From a checkpoint of a small transformer trained on Wikipedia.
Size: 12 layers, width 256, 2 heads of 128.
Training: a variant of Muon for these matrices, 772M tokens, 5447 steps.
Each number is 500 + 40 x the weight over its row's rms, rounded and kept within 0 to 999. Layers, rows and columns count from 0. Numbers have three digits each. The size before them is the row's rms in percent of the matrix's.

# gate: layer 8 MLP gate, 704x256, rms 0.265, rows 598-664, columns 64-127
# up: layer 8 MLP up, 704x256, rms 0.312, rows 598-664, columns 64-127
# down: layer 8 MLP down (transposed), 704x256, rms 0.728, rows 598-663, columns 64-127
gate598 105:466511552560543479486481440554493437635509515512499527459532509546445574506549553477473491523443507497406503515515537513483502565524460522514504473486472472558520474447402490552480482459441480
up598 103:482453489434491497503519484479467521572532553480492495500560441569520471603509477479507507551519577474491571500550535531504516471504471524470512493413531499456489468486443523476502503453521504
down598 106:490521471495542544547488526508562443486409522591506479535539513459568508522443543500500499451528476516516547564489505522416568497552443471495437519432541483535553529517468537432443540541491548
gate599 107:479453514509471523407550530543452494532497517480432403563448518486475491530563448497498385467478563451519525475515506467475532495541477489574509456524461545456455542460505476517486549433483559
up599 105:443527507463478494437541544532446535539466451484531513532457518515516479497478481488497474479468453469512506515504544545508516413539514509455555452534423506440530474480441518481476597520541512
down599 104:518474475470483573494440420519536527573549497473476427436377498530490545490530550483522496462556516515446466503524510471586422478477564503514478487513555519550482484513505507441560547525547440
gate600 098:507495466574490537473476541508465522461509499501444528539538511528512420417515544454478521480505481462499513517520505536526509498536575420514560459572465553481557473578528499467473529539537540
up600 098:484504521501505497486489482536537445498517462482548475486476528538469439477535482512516547464483532533525517559529455514515511497515567489484441487469462454511509491511506428503481535436471505
down600 096:555468510500467502524490508519402454461506443519502492481507471563481538533538505506428550502450494461463534500539502526503505535489420534533483459460491500450593414458466522501515471526562526
gate601 107:418510483429569490573507409483550455462528564503476454538469445414475535547471473506470511447468483434522543491451507536418567497446530551484487519474476533463522496488502464510518487514496479
up601 110:518511599473525454552483465496547433476504457586429454541547492496488475612513503510461483453522513480531539421485470503511499558473508520477513473532533497481550522531526505487527527500481467
down601 105:503547487515554442513511478466499462527539518468498469520511451508526502501421441562499547470508519483496508458476547512454495555545552436460519563426521498442520499476503521442506547537472516
gate602 102:476497487486533452397531474546527486476560516466481477526529471523515467431493522479554518459480531504483581495494519514497580478453538538456459499534555520549455554497538492498553497574511533
up602 101:489423599427571505492467495435516472471478454445440443517488522486484501491483507477482544514483531496540505517501551546491469518531558454458522491449528445505481501520437468541539461484419436
down602 103:490470477480490464414512503493511525541561454472462490542507491495449495518535494506468547583508611535483547506565486541487518562432552501503511513488556469598513497528446525482490505496521531
gate603 099:565490492465515545423505555462488495434537589540589496492401488541538471504502530554515534473532497392523584542467508605500515522498494531510487556550527511541490488436525539522499516554440543
up603 103:447527465500544478395623475418492471540523453511419532512390486533456518469448527514507507528609518456495543439507451525487479559445517541512449489529503519498539492457534523476515540513468510
down603 108:496518508515506616464573470458514457432555478480495511553508504445452458507462447504417513551545483466478531497424413495501498433497490482460456518522452521431492532443528565476571525450437454
gate604 106:538478494521541465391545544479477492475480454410540500519493515449516468492550516546473545623540499550466511512557472501537512457471426490482457549578507550456485560504494530554495589465498492
up604 103:512534494549517500541518521546492553513474499500435532528553463510422499463489588576485503533568485487526451540544489459558480541517511543604566485508484507479495475417595497488479518483550479
down604 103:516481479564534504539491493559573542506540583589377446463498489545523549542451510549447495428485551450498496517492530509456464543526512472570586517483506497522542550499508533449555429510520537
gate605 104:486460469469504471425558530474494601510443508613449458509569441490406443488475553488547514481429461497529493490467533450515527475500541540561541495552499514497515484478461477520489512586533521
up605 100:439445503458471522588508543514513535449581576475491488527535479568499498515461461515531481545535548513470494482493479481493554463440462471523458490491476436551532492448467546561503512516496566
down605 104:538553562518477519531446479496515469485516436516515542473448455448535558489575525526501540506540459548461555466488476511578530510466417480522429519476509506501541499599443523515537507542490493
gate606 100:498513484502527537477428564513537521488486479583550492495530422517494465578549497476518507489514512455523497545424546467535521522458541542445522475494457481512501468485515527583503501520444497
up606 100:447557422469491493443586437415454545479461536459493542509544498508515510479459517488498527487497495456446464475569473428531496464565482545508455455523555540487496522557550496470509523547508513
down606 103:496594430534513444514493520477524474492548382518523622469543476491434487513462467491530560451453580468428365412464493467545524509443498493553499507557562549491528482445486471420463506498448447
gate607 109:505458472467577524500518499512502511468474488519521487524433458572499535494479484507555520506556496529427503467536519577541516510510495496588543492551517518534492470520495533546512445490412455
up607 108:535439521452524496577468527488465594493561508519471513482532514491530510597460485532482438488569514497465543530501498518521529431450491507482478590524498559562492533519507491442565516523500493
down607 101:522551511492453420450513515500408505429435500454540490504569574450408502545420434410531519579541491457526439559490544471516489462549460501562541474488558478583499505544478507539482540431532467
gate608 105:466482501475514519461556469566498541512497436449454509502531495519516455497528535415543570451465438454513482497522431433492545418485478427447489510444473524510461512497554502500568463498530488
up608 103:449515503486508491498528543519483497507488476505513502575525491513545521493508511507517502521463568559550464487508582497544530546466483499551546465578479522475490483484578512461489464490524461
down608 100:496488526512492506522455423485539461550469533501471521578504507499509493552516531491508564566427511471524551487509477475487464566466525506496520547601486530469513546536495495450422517523540487
gate609 107:476507467563534505554554504498462517520520462578554407515521564521487530589475550438455483453460502549589463555459473409502423499553510483482517491500463472535520519523504496481484487484477465
up609 099:501530493521529533506533483579382502501490452439567378417511524499518457534506506517474502491554550590529527475498515479436462400519508420470426495474515489564512471538460528468460487462500460
down609 102:494539602459518537528544517553458473447501493550510545544479433508464492487481566528451506511544501434569381490513448450488490515545505481486471524503548471581502487515483488540552555494568417
gate610 102:522495450529457472492464550521447452531504554557594481489509490495503490485530537556467451434461525506563474526519525537591537497514449404507538476426496510456457480421566560490485593539502525
up610 103:502557495526528434511552551427582547470471476515541555475468453465477482480501463491575527502497494491552532477503444594505495540537480509499492491579536532461533543490547548477559582506439514
down610 106:542419449541475510511474496496560490533493518514533476510535514518524460446508421527530516526513515549572512483485511488551529483539481497500438472498497530494443498503536511527505511528559489
gate611 106:552526515463502439466518497510449593514454550471512522490485444526535528489430480557547588528433499524457521500481510430494559518471528603390478446500469546516506480520547489554506557515507441
up611 101:496465512505483456511560416510481463445478492439501496501468513461568497552480512503456505481481571462489507547509506541535492504490425517454438525437547513476531537430501564479470429552531530
down611 106:467503481436424519522512487499491510517461479533460481507561505508515524413441490519495514588464431522465446524521489520519499383470413536559485495534504534526516507460525596499495442528444479
gate612 091:457445518500472519432523551524491477441520494464536472463486484477512440466564494447484444510437495475502429507467470545511471540504534470512500499486533498495527512491531465559509593528479548
up612 090:509481519428464501503544496500502460464506552466466525470529574492542562539465487477458517580521569489523511462574506520420468575516427465522496529533476485465521460503487576442431516387454503
down612 092:479461454467494544492447529508470457514558459457537555447440466512463422498506524558529390481439483565472557549471493524512426474533492555475453531480461536489548481561530461537504531519539503
gate613 085:535537514492497470532483468530463537451474506529524529554534527491492551524531499481492508443423471558496585553531526512503439434477376529525566486524553442541499473488494494491470526564524553
up613 097:485537466557475442512520476499475493507474515537499472529517429528483505505452483476571489485459483516488571536551481518452414496495544534494561580536515520487512439530591531502526507533523464
down613 099:451495499462483501476529526488531476488500491491546491389471491439539440504472539536485506520484442481489423403431459487474558562541465535514499529411454525426425486528469493474532519526552517
gate614 106:516490482523469551519498497385577550512475518521503527439511453571543397483487503520507486491497510503518559531477483418479547519494530537488484475501519434500511449531454551481401482496469423
up614 108:522522471497473554441499496464581530508543519518536450503431509441514452411479441505559512473529486470468439503523452451526486499437455527506477426407521408432499573455457553527505522483500551
down614 109:529460539506434476462500529507530554515538500520443467464517504514458436474520462485460516485571496531480461407562464504521515498493467520499492446452485442528554476540465514483509556509506569
gate615 093:503567513484529501485504488474454455469541515524485419536540467510562523477456504503489491444443485466560560538560571514454537495545472521464453458476558470503541530432489523496526538511518497
up615 091:544514457570536507499479470479491499508522534494527542504481456533516555528561464469485517567474535499415510490526558474446503479536541481547508478483423526474561444389524478529471542469460505
down615 093:467545518476454493427518533439463506494453421499473498511517407521521498564466502539536484459507558457515490474514504502623510523480501461466477509546529511503539541552446448433468500483553478
gate616 100:475532508461453486541541427524502503448508469544461537488517516508475489498580430554522487436518552539541472520472512488532504487500475507453569524458461422509471532504501433571522429476477545
up616 097:465477485420472487574501555480555501447598482530524539429492486532553429524479584556515526526500467487516480514454502494556543506499443464454495499576496530501548504474489510527541495466577553
down616 101:490511448482515536554535413440563485533484545506491560496525476494411489494573422500497548458513484435564522502534481513545495501528462498543504506487444523519466479497493478509529476451431493
gate617 096:402462491476517538523500537482473491536547461481475570509465434435474490494546503473491481509433497587534533476516482511549491479508539473525537553487546480455510509484496492555491463425512533
up617 097:533439558485421469486483494560477470522526481502444512516470529499540502477515532516486467501408495475499565472514399513462429478522557466450495549534498485577448525487540440493485516589438579
down617 095:470491510487522414533502527445500595489419508515513434507534500541467530466452597481503513536516482459438540549456438480480480469430473513508488457467483504456520481458525544503562411550498483
gate618 094:494455546514560515455457430483477467474516489512503511551521550471504504466513451533494525486434514534464488473472371542489441511468494581576478494485428480534525463473488487540484485464450509
up618 098:482519475533518455409459484573529543421545576527490490543456464417502477522496493500534477511556547455491464520525531478547488465497489513474522487530504554492515474466537538605503487513612521
down618 101:504565508439506410535493503491475492512501550500584533530480568456457517570575516534453465484534491448501516441483510528479527547506468497531455447485487530511427617585510483420476528533509551
gate619 101:394458451540478557475549427479477533506506474463505485465516530477519535418570518577523533515491559550537529456472522516533495478493439511510503540509442522543455527459505490462470543495428510
up619 100:485488492429510499473518459499494547554425440427479473450477515492495508492538435577498511574397509475445553516478419531539481480473450488542471484506475472598549408514555557568470468538453413
down619 099:507411553537482494565483461494473489592495539471470443496533511519518461493521489532513468499502531475515448514493475519566499511471544511527544463489437501550529498548497476563513518449468431
gate620 106:490509530491562494463476464521452504451525513482505451481467546531497450489459454500457484534512481433461484479605519425556499498497461519577475531547517519486564449555479494495452603505559546
up620 100:516492542574501513589531511515424504485528482523494510515501489429498499463476492474456520504453486548505580490512516426535546529476531454451482458577544493465500495564465436428577496484478467
down620 108:465540473470539451401468436506456523452520478480475435539560493500482500463535549529509515507510520504489482449497526526536478473536545477521504428486504512524495502536447546522509476499527422
gate621 089:432507560448531457451488587511471475505513482514566486547531545426461548532506510524481500500483502497497547465510543502521498531489446516561556524505548473462475429544523496562486461496500462
up621 089:407550507530497474527436509561532497518513489497445434505533468515531521532526581439494481527546514500524532558528489520496499509516544527448467474556513472548442510479527516496563498457539568
down621 100:500490556484533473505490479505489536504523552554571493517509519440441586493475488477476471522461511502483515426481589495529488559500435543496542465405540504537449491565440547556428530527497548
gate622 103:521472472576536479548579487424542525434493448502470420528491542515520504493503440524534441510514476449514483407497460476535530458471437558588517521544545585466516540481487466507435537563539537
up622 097:498509441535503533480501499502487505528497428554440523499489491590490458500442452481527495521486456481461542466530521483617518507514518518515547449532476481619480448434467474518422494440545567
down622 098:561514499500498528497479520519474520504552434478519522569450528545520496522514508562500519517518426512433484517439501490435569473454487472540462501510531534489522497543557467489533489491525424
gate623 103:538535511514495486539559461537494541462471528537515508459515424500505483576534497424477429528511505415498461547564523494507455449530473494537464484512434560504448492535438444485486518516476452
up623 116:539509546534510518443484465462474446574457443435488426481503556540483492565502501496497454503460492553542542477528465451511523546521495481419513444423466448500542399526445541510509465546530477
down623 112:543481517522563550540520550448565500476508529518573494495527529521544577548541502604457493506474523537482456494456480513509475515401530476533453539515531511546531489503551477512522515542568495
gate624 100:541459474458551538489524513502481457574456529542592412536535479581467488572557505464463508520503489502541501524436505503475464490487607444539596515477480470445531537594461538548491464519561493
up624 104:531528515569519491589498561426526453519513464483490466528513456430474513451466604569413501502546510488567574560532480483442583559568416494472506534524489435502423539456501487482432480484546515
down624 103:454450513429467480537591520520466464498552545524441552479522493527540495533519540477445506491516519572423536558502528435535507458500556483436467525464443541461514464436509490463476568424449441
gate625 102:429566499495508486535438535437501498535616484550555451508493522520456544515509563474483460424539468534524522422536443491503531518532485486540477466524528538493531507526464550517526544526519497
up625 101:504576527523492460480535451551509549546529585541552508508507461569493464509490468510517500462513494523559437477438485474576473472514451495507497523489538511490449492551509442453481487479453493
down625 099:505447558483555504530480497479437550429520527472462542526485524483418553479399495504510567482509501471406512505567482489555410452530549559411556449530441513465514511503476521553475462500503456
gate626 101:585573447505538544550547511418496511424490490533453489535501475487501523499474547544514480484475481459475538470435458535520472486509571458480487562463466542494510485549542522488434515497503588
up626 098:559484545529583532477580440554507489492447445501491546463459515504547531501561459464560395514465531500563564509542498471550519477485567449488465490505463479476500589509460531469473483499498471
down626 100:502525497462441460514521509481492444401511529539557501549550498482629484444468455533503407513471509452465441573504536477553490518447511512531560504529470577545422520487517575567563498502490454
gate627 102:529458524510475461487530392494471452577524484552523538468461436486452506496512467427504572396405448527437532450544474475459468512500505429481468586493508448552505539502520552488543462497488508
up627 099:466543484478533492474486496525517501453488463472459486563432562507540457469463510522472461550562473522524490494426549461497477485508489517542486457513437539533518474534572425477481484584498466
down627 090:518512445444398428517452464526534504497506468539545485525520483455526575543542552458464446418432489466433455543516414501462543485526551500498570481477462512532544504480444507460548484534536487
gate628 094:471419583520564503477528546452531480491535539421469545414439541558544509551451489488521517520559475525484511495450539547554491480506519579488582567488471501467496506429473472462547556478403515
up628 095:484499508506517504508540556482510497513530555495478461512520487498515528493448482523544501492513490442491509577533505461441529529509488503541531411479482464526462501447504560520530499508446505
down628 087:526450537479566552508495446435461547566501512500457488546494454462510508546502580544506479515470525513451514538450543456541560452492506531427496516493550505487514566522473489447431508464516493
gate629 102:522458513432379575462527506437441524494511492516451538511543507531536530495496487462468483504535520525508508566511466468517472527537500545457464513517497462538522461464503465484446505576506536
up629 097:492481464475422557471503514453506478509475439509429445514462512509530523530501506509551532509543544513499517500548488549514511481514528456451530539509460543517517475511595446437508560562508520
down629 100:538515468491430552498441580460500576464501510541476532484472477507497534526542561475491445451492509432561575486448552439515484475483579519482521524484423515571475478556528517516453525492493492
gate630 105:513543463537445481435458484539561488511506457545548498546531524472490487484502392521517536498515488555526406453509466504467443492444519532473491411486510468445527530530436476550533494511442445
up630 107:505500517521537533494489513487547497512519521488482565497502570510545497503476488497469516554465533451545535503493483464441553502539495430522448438517438535531525504531458501531529481452463457
down630 102:520478504532436553474457530545512459504459445490492520559437501498498503549507561568538433526530538445513465526439520488454452426373518524455516461467533420545507590485494458448503500471506468
gate631 100:510511504536550431494549471528467503536479465566491473524534521474495459451554487473418537470443449484502480507456467555492442478525528481557599509446482504457443493490511520461534504452501550
up631 100:557521450477522506483516481522505490533474440503483524487504471489493418502499502566510543421405482478379475508454509447488535498549479475539510531467479503438511441497521552495450487490540541
down631 096:499587547539496468543572507507532480450478542544540502575540504442429434456539519465547464474525491482533500562550494484440548465553460512535512421514428544467502509541530528498555604476501465
gate632 103:429467499445551476454488418524504394492529432565479499597559446556550523524505542542554490459464531529512510555457477437536511500508497490515521484498539442465512535540548520470500484533469532
up632 094:516476507536544500484483535482500551448470475536422498533505572539504572510479535458538391493458514501502534545549528517498524483489471558521520506535524498420507548564507554521460474466474514
down632 098:574557593469455495525553421497458497511502493512573519490531536532467558461510468495427487560510530559598464511450452499492527499506521531556429483463539458521471457490467449565478469476451428
gate633 100:474420480511473523552597499556480461528419450435477515510453556489487474485502460527579519507528556530473525523455525475546572484490517572519541450523575490469525439494422486498476539524472559
up633 100:496454468529509515440561446456444553479495550490536421457494464572517432426481448549464474442508484521514475472506497550498532558526483464452493556468457479455478534516538454506474452500541484
down633 102:537450476505456461481446466444525495507456499509509565493507501473505498518541443489506523526491483502470436473500457526555449506541468506435379469443506487475456425488510460578487464560527436
gate634 103:523446528478504466489460520557531552455439437516526523536545478504516483484552412454409525524499479532455537564453400486430527494474533540459548492509471589495536519464444479458559404483483444
up634 109:566498479551527513522449481427523527504500479527426562509502551416521520542497468518529529516522476523516517515455471571505408440572496488539424502489528483509487506494574574565451574533506546
down634 109:522547525490508510485536528495458487491484571466484457485499448444553490468517491451545460531589503441556544417463596510463533434434480534512472456519499468446498496478531516505545461512535550
gate635 095:538461551515459423398474474523501484465528463433397450527544503510499421510466555525532423523517499520493514480570514507557503470510486482523469479510549497473533500465526507586452502467506539
up635 096:482517484494484509524480504517434483486500448572544540553545456476493485522490470474511423582530531543572510447482485516468525485522518468520477600553540438497524494571517564445508549482482493
down635 094:480495541417492457450479484461531497468504463499559492416509517515484447494467492498529440533503542519424521430461415421508478533523531470452526527465519456387457495516502562506468533502478512
gate636 095:420474510519493476508561547545559519481496480438479545494539598515603508561549456562414571471474534540491471458545528511492449446498537528494531533480529511438519519473496508514426410559464504
up636 086:513435477512521496439472462497492465474444491508442478550539474516498570527481532532472553573520518520439505552470525523476491477489491482447527556486522501456464523520423434534435544493453519
down636 086:543581538513549406485543474401484439533507488523460445498466542508565538500446497486529481475459509514515463535455538521476491464485518514504517549469543492560403476501523498553446472479427506
gate637 109:611471470490554480450535477499489523430533489521513466468537544512488473509593570476476544433530529478506493422452537461501511504533550542468453470496479494519506436529529441554474520488545464
up637 111:461563493477417515478519476564576514494477478531535510501493567517472549494499530582530503516462464540478418531567471549458488477483451454529531495440450539476581504485437448549504496462443431
down637 107:420509432473451609502574496408525486544499544494564492557410518468486489554461465482475396432468485522523487539509535473495529517447531488510493446512502489505540439547538531463482483528488534
gate638 097:520460496458411498526562496480515568566503480493494561556507531468491423452521474527538441525509538562509440471516513486507505492432492496524541532501495556520505488591515522562556535530408627
up638 098:502520397529527525499425453481515440516535477500479458499463489566452447526482574564537451546446507518589470552522552502488599447530472536425452498465460518553533518553496482473470569426552508
down638 101:415477524549566499487452600548577488424529480577578496498485491531550478491474470515517472557448512482584474512494543561513400434564494596450477549521506476607604469470492442471469533498502526
gate639 099:511498450591516471515521460529484522517468513486516477534543482473558508468465526444595472460594485531547506490496552501496517494445535509438488527555431455414572451633577506492534451534486462
up639 094:540492523448541515541535465498490569543520490513609457561511493500492525479480538539415489514476467479436537570446474546542500496472387495525531486479540514476480514536467516455466534470548516
down639 103:542529500484548578391522513485512501461450461470433518538576430479479531463470521474495474496490490482530558522490476436451502528536500475454501445535581481589525438500442560454470526449507451
gate640 096:534498438486518512587529490531566482497401457506409454501528423476503501523439536585531463497504402476503479547575503488487477477493488528608521533476465477491560438538448508480488522551472526
up640 096:482427536455481507525485451517462497499530527473563468438443416539497493469432500521418446511529484502492524494485447485533466501488534484483466415516511504486485444414486511493526458540488453
down640 095:521492487470506498517539551511532473462547537498437511429451485502525465489454531522544540480546458462531502495549493566518544561546481458472591505460496529542553469509510550498547538587431455
gate641 092:499482488533532504573504562483449467579487502478518492427474497539500467511510434494529485462490570550463562486565483521540465445458407497497538535506549503537521497513503522500616449514453483
up641 085:546433575508465484543468538558465468434543521585517487552546487493403530507415520538416483474558492543428411540513484517493506531510487536534467461587482484548475503483497515506447460501538495
down641 095:474510529480483453451528561514478538493462487422482558475501495493526481494526597522511480563475444513581546514455489463528517539480475500496495494481499545526479499557521551435477467583476499
gate642 100:479526529447482467506513468448504494488442497477546507465506531412557524427509480565505493533499530486449492524575464560560481542438551440550519483490450453554435502499483548500482476567484489
up642 101:516484602495440493480455534463516536481565502523512519539557480523420448470573451509518505542446521528524470497546451449451451517491464509542463506506501465525505461484505388447562428450438484
down642 099:442475490544517515544480448468518548442505467522560543508465401467530463526536420549481466562501551580432484493506455527494460465493476499458539552457522480514490527477503417483488502572535545
gate643 101:544469518536504460466535503549518511557472471550443466481561454540461482539521520531433495474511508535572497576494527509593407508504538497483533582526478531466548500547506434509445478480460511
up643 098:475490510548508554509456571550539539510489446437544541433550505471479432501544495440441585419454540461534444496516528492536518402514530523491465441500518559525599504519490533464498504455511523
down643 099:479533467494474495476501507415517511425472485494493462488508520511504523541490444516472553552472555479481517475538554382505553541524493501491496485500550479460502489493532576496477461500508526
gate644 102:464524486535506494520491510481555509466484440511464527447488566479556539529510525437465481462450497564486509517516501544469493550437527516497552552607480490431613499519433487520550425536517468
up644 096:449512509472513536467499334515493490468491497484490503473424525470535566560473487493480438446407523461586484460539434525496532588510586504536515472515465486474529513589506512606492464494552515
down644 097:536487491413471564519495474592521494527460515574532494434445495446473547459551479487550490504515510528497400485511484494533501481468579463558481479498478457507520532514565537586538472481505498
gate645 104:502508485532500475456475512524460482479515553525452583581523475475524486441467514584520527488560485534521444572500446460441476437478490482464508507519450452571549482447512439488521571481574509
up645 106:491430553477443550511376463552558462574424495458458497499468528558541512491530570444482508497485538536501500473505541568490502452563477461499569530531489517469548480502511526509477535471639519
down645 112:475539442522541505486535490542459498436461552515518507468488466503473519500513533552506512523530536561524491440493480492527480497432476546519438493465570500537538505484537447427485591499460478
gate646 092:531545504555407570503530466508561466481439459523421514506543493529476506580532562527488535436532495528408479469492447480487567495505541516477497516571440522457437415470485449463476466506511477
up646 091:452494511482513546606524535530460496508514458464510557560522534531540463503478482490453509469545581484477548460467524504474484504436607451573479480544522529461470491513551491464521562475448468
down646 093:449544473466480472555498510465488464502546566494486459496470542504511535468482547476507467482487476477505422510482467478502433455552469495572498536458479531498476583490553527490469515484502492
gate647 100:455544489460576535444510551422447552497535476553466507536553479453437516457495568556471482439509481463497430490491516472492418564458546474481467555464512538417476487464477514367499465502478600
up647 098:467439474544510554503531537527487513524490518499563499488517541466534530558493487557442493516403460498517499471515513467417519525468522538467483465476584472461499497489417529503474486475506510
down647 096:473608520540491496472538487486515461497539492558413476518471535529466525442465448415515392456500486465487511577473438571487504500488454583521496497452556506549443465559547555486449531481448489
gate648 105:535522465498499444490503478483482459512487511512483529509511467519535474434556544415535381500562527459476568468562455478564456483463521425559458456514492520528501496515465444503521501505550438
up648 102:514483457520527505488532518487501496465438536535549467505503438511464523412470493500517437478565454530497531443539483493569468485465474534504582474484489457432494469482461494432577535515454558
down648 103:411463474535502467524544443477537522472525477498497491539463577575492460521509488526453465530526520462517540573523519511506536455513507468418527555492470521465502500432435531418533445436452475
gate649 106:440436547505457403497528534452512455491563501525506472465555431500490590520511443469459535476514486554468595503490469496447450507391519483490530498491533448513542535405495494496493434464514506
up649 102:526485455490502506459509461486512465500466497499513558505542552526472564574505585522546492580532488471514448512489484585445582488520542484528514514519472482526531455468455514526450520501534598
down649 095:537601497491456532433478470470516489479429497420466547520489524477513447544529516530472444524449537485519493510527455483473543455594471475568510558463404519487434455453492521482480553525558496
gate650 102:429540505579487562517527428473511507474491504487463571557520541516523476446487533501531448540505528472513510559518372520537547459488498512474537466518435496510551486494559468458499489504438561
up650 104:512497498499467496519472486510460524462431548490588580564501551513449518525567502541556565573500501492501539488499507560481513435534499473534511492473458461492456484483497523516532534455444561
down650 113:587490516454522486502491554443477522504522452535437480557472521490488493541497451494476456486476505498481449454504537493488511538551521518526511589465581443427478539485455496530481510487552462
gate651 101:481482489611481531486514491522504555538558442521542494553581448462460476461457501515471371457537491555483530471532520460557497450500492526471595433558523428506501549446530533515509500457522519
up651 100:502465564589573440510502426504483534509475491470499470459544470438477475535501502448512537463500506499543489515471502493465566458493498478482581523530472551489519538493481487501522480520537459
down651 098:505495590613512468458470472464582477470448547490546504496495485517455516514460466488510436440495548532475406424532506479512505426450518523500444521492437498517469484514453515426460528468519462
gate652 113:400553504532523433468510510548530464497482518560530501499496464533547497504495515466483536528510613590498489464464495524483500506562469492476509531462483539459538508434546473524418507468590518
up652 110:531595511538584396507513474491495499424500538548554530461443462453541586531479492536483410550499507554475571549509547446499517519455481526611512450515467530528518548481453493509496431551494502
down652 108:570480507516500577487530436511444535517509468498462474500449547491561404506479512492414534481463442372555554539486488423532458432467469547479514548510525507439494487518476561560511511562478578
gate653 103:607503456454492473467466515557526494532479529494525510448454470527512516462547493415461494481529550523453523555534526517546515516538524532460461454624468468534551487505451536629517628518467495
up653 107:547443496508489529574516509491466456564461473448499538543491503512477457549488431513566492448504493512528473595488543466493520501473537463495498521551498516525543430552528530438506522480485499
down653 108:431445483582524510538526445538491461493515482560569530456401484554489519484512511473493520453490507502520532414486568446468518482507463558537538523519510516466508530442501497482476457596486512
gate654 105:509462505494468429428458552538445503494508581468496519491488495538464448450487521470482516539493518622558508447467484512517434519525525496521522530465506523533502458445520507500472435543495508
up654 099:435515528564505539507486536448457481490474516467525441523472511537504595510480443465572479558641517477475581536491451550517528509468455472432524561540414489538468465562491479479466496493549532
down654 108:506526513496493521475493523457497522507584500513560545525526552487523532475510511523444540465543495426490494449455483493484460501526508544523516487576519505579446536515546523480503570487506473
gate655 097:524487540480487542475510414524541479432528484440516503483533521474606516435451438514500403465524530515521474505446459521584563570494462481519509429528484506524512558546508496513518611517527532
up655 096:498503474466468499416515528447407520513497522568434414444557436496521569524458499479515527466549462450479452517476514591499520486478518521476581499521498482456509480497450560536548493525495511
down655 099:566517470538503478466473465477522500522498504535481492450454479501508422504442491532479490403564536540450568586503539496526539510581523523451523486467509529482525410509546514552484446498466481
gate656 098:508492563439472485477472461537424472479454522507448505463531476476509472449511528484519493520459568481504542392511472517543463505472424451444540469515443442512514477476483462540389484529495532
up656 094:438485528520496526454517519519535529496472518518557577550538464527465477547500503516515547502469494541563549461519468439561518482481507549508519533474568508532449492516457528444495502476516427
down656 100:454494468471535542499526553468514461556504509508504431537507571570452504524453443533507532504540432469529545551469497481452510429526519521563462467547535509533480495503499510524572543455580506
gate657 105:550442414473534471543462518463577444482489419512483585443519456497494458575527512492533489498557496499517467407507501500457449427491545501547485496528501566498514508508464512441473585496465578
up657 106:529443524476447507561531477502434475559494548533568444458528434525548504492441461529505541450505496464468557537516469515518511512518453594445548514492365499511446500524451453522492560495473481
down657 107:429562517485531503466488502554471446479551564468520497548559497493433439512464446558504534463543477443547545552518543501519487494466514528500490459502536484563473496595497540496542491536526491
gate658 098:486510518502408560512417574467536467512553352506535483502437563531510550543530561547462501502445526540507454509498467522523452494483509461541491473493487475504463469525558569498459442488469517
up658 093:456447492526616534449430486541569435494493452490419546487452573401520504576535533492513442524461499469555533553467501571479493565504504495530518476561481449446458481546528530521497466562505466
down658 097:510518484536528502497454567506557484517421523514528509507454514475540503531459580535441494580507566510427450548485477478476466475448494525455434521502524487537490516537499539504490531501496459
gate659 089:495533548494475502525520458523556544456540484438515565517545483490544409467530495576482496550541510529575478501575441473469534493522462539503514452484531506481466551488442483528487510434514542
up659 093:483459480420518488486457542461450544513531447514435489491454473536495441525497558495511467480488503529535546544478531420581542508511494472439539558459495458528565459468508472501510500532527516
down659 100:484476513506500493550573481529445505451552550546532508499576450473534520462499554527542488501469517487535453459455553545438462464579413485507518525510450505485480530532526487564511484459496488
gate660 098:582501494497482469473503438441523479524524490464540476509475559545488553503569517494535512480506551593482558567482533479472499521545504524502524465517591431514488443564507484529452587457574472
up660 099:506500516464528510564495446467471551502560488450493490434483529453476519557569473420507471538396556511475524479495520515456469481468600470559544418493520532408425426536466560539489469459496520
down660 099:548514442471505550571512488527494437497541461497534519472470504462564638495502483499541447509453524485493474568496483466518587498494488558462564464565582458471483514496434481479482504437543498
gate661 106:574485493492512441473490462621529587554526435479496482514493481517425494533572498448476486453459564485524520476562519515515476508394424521465478481451467473500461466524482495527515508481505544
up661 103:498460514546523519467442454498534536495497510449578485534489556495516516476472481494490514524519520587507507504506462568445469513527481510474481479536500476529464504496548419447544498476467479
down661 102:434469472502496532521547447478538535450510486488539472493437484469484534480489447428500455568454446497554524533508544414417457489498443508509487551504495520523521447528509527507445529439447509
gate662 097:487453444504459497488448525542500408436531513446479512500465514552492467521438491558399514500532462510473490576471500541520523513473456534502458523496544518495510490475540484436563543523484469
up662 099:488498407467526501540480533540466505518471502435430479473499516552492441530498484535517488513560446558466471434535494476524570512459530547423477487492501526452534471510505442417541437530533546
down662 101:465450434507497503504485426518530526442501505493506475490476540546576499457490513502482461509461519527459504518546532480440499471504522518484503498511526501421508488491557506494494491498511475
gate663 100:523493462521538547452443529540464536515543498449544444409473547544484458499501525453540541484462389569555467515500478558565569447453593446497513548496497564447480465505591588525511594508527568
up663 093:497493473578505479464513502542501558497543518522503522491495443478469543474456535523459490431449454480484453560539403458518483551503509531535470566513506531507440463512471521520431486420494460
down663 093:560453430535493514498553493520577606465483545487518497529518446538546469450553488515494491491474465535537491475445443457515503510470500566537459467565475535387449488522472494493468573475521535
gate664 096:458570479504522565513448495491469488550526522593478459517414487440456475527599496538472540526527443507523490447514435499489479478475504513545538509452472560500481520622444461460439528500519456
up664 101:475582478480483410413511546464487529481532539462507449498546467494471525584491434531474503496521533497471505511501478513500574510487489486481598493530503503609486447509427498471524453463521489